config = dict(
    vocab_size=4096,
    init_std_up=0.0442,
    beta1=0.95,
    final_lr_fraction=0.0,
)
Each number is 500 + 40 x the weight over its row's rms, rounded and kept within 0 to 999. Layers, rows and columns count from 0. Numbers have three digits each. The size before them is the row's rms in percent of the matrix's.

# layer 9 MLP down (transposed), 512x128, rms 0.0996, rows 505-511, columns 0-127
100:521536568462527535465454541496475514496511514487537432497521527542521518536522457510460503509509416470409476413503453507557515568587540497390550518475464471498505460463526548468484462513493515510502473513532425440503452554497568461502502436489527465531500484538626502527496518555527461525504508499508476466512586456499521519592568524536531534469472466532515429494494418513475499451503
093:480510573484579534418510483508472512532497540517391511499486562420440517520503518434514483497516427509454534491608558502498478512474514489480496532525487485499510446518428505423544468493518518468479528541472441496549500644510560484563458506559509518541574485494531520485509534512514465507470551620464480487505525528487474530511476505516545484458479470489534418503533537555492535527514
098:475494541477499486490497582485478587603504664490532457545500528550529501542479447512450530535467478485480443487461523459536517520496511535510490577514548516466530515501516531478440517445528502497540533499447472510447513511484519524470493472524493498524498506471450522519439570475552544563476539413532456503510474467589590534586536502520489525471535458582569486512466499484497529461484
099:515469506498511458463466512510446473461586562471488520555594496519495461520559503457554643459568512456486509443476469553523552492526459515465520504494483464518501555519506452491460441475537481576563488481523533522501508517489459502553482552532480459634453473574508525492492466453462507481487505551476497524471555452460459511499436495490441498451439458436463534483490542527475508445539
105:528502435472497571512510493506509521521467500540536521459461487549527532462532560409448569507539544501546497481521464532531462418532494554514539543498484483527525442397547485475486566462475471451492529531455488530568456445490515560563607546563495574445458498537543507489510536477544470530496515453512523478517466474454497504414505481490475523491545507567528614506446474446512521507481
102:506520497473464519517536518500471477502598496470426514493500482468460564484573546497491534527509552478560516443416502456459496480464613553500523573483534467544544500451517490524471423437491465495518550528437462553454568475470437514525542468508532491467531481544434488506515422540537533508467530433443472513482440478490444482493512492449536525501479495562490491472505422561546407458513
097:475553485443389538468571522530542461532477441450490559516501508478506456517494491483522580519475470449586520445449409477463477493483557510574401564485565475533541547481481518535586492487451483516548461538493490577487484446558542450496505537525539526539531501453463501493464503488478555497535527508464475488502496507521509478464398469536498425512549513541476535505533490551551544493513
# layer 9 MLP up, 512x128, rms 0.126, rows 506-511, columns 0-127
093:550484528445529514556536548532528491530461498509555481429495404557463430472519465497539537461559460523523499511498482419453510498543474517504555540587523568528510531401459421546495571438569508510485453413466470516445531452513463495480532503474474535524463526542503500501498530540493507521504492501429473468522578448485429531480539493464420491535513470457520466483492456493437466454460
100:509439492475513451518597438555513486510560572491470491490540508525441549462488536493598481429572484502434446575578527501458454485525489509523570572485560443469514480520492514527504494495504488506503535502472468467526447479491453558536523512460486450575486474421502473475534464500432422452524585485550455487507440463492475550423444540491486459452470522527495515497446494535517535516496
099:513520530484516539571510417497582437520458493563508513537454501526534545508505488494460495549534538493435505502515581481503437419463495498528481449491463548400523462462505555473550593426546551526454556535417420498527519528479508537449494504452525480492484522566550509466487514490485467509517497464457457489529466555505495527506465477515513552507557455571525511492528547418466411479527
106:541456470535466426414536527536537482542506516428523468451432469534558459496483526421511485490498563451487562507465516537495454535534498446588507482550494533437496506465596598494503444508501509531410470455497487482561512494521482511534533525500505472546503513455502554598451508517578498532467508457455523483513482456524488443484463415467494516476580539497456488496541465497515462564512
105:550555395499486467526454512472580466451411492532475490544446500561471479480502526500537468591468482538449492539510521505456441491462470481518516466562485519540494444466497520517559475386475469484479482486483514520483472466489486537507468538498516606442529464554527517600580534470559510511505526468490479497549499503488590500492506411437557516482557557472496490545507440501492478488510
098:514428527566531470491476515490453541434491527553459491518535487438510512477517501531509495540579497556457516517522544535505555490552476441417502432496435500553403503530495512450485549454537534458496532422535492455469467494477461521515511509469524482503491453564525539459544495499477450490454434420578575563555454532544516530504545488538554564468476542523539519494498502502442421479424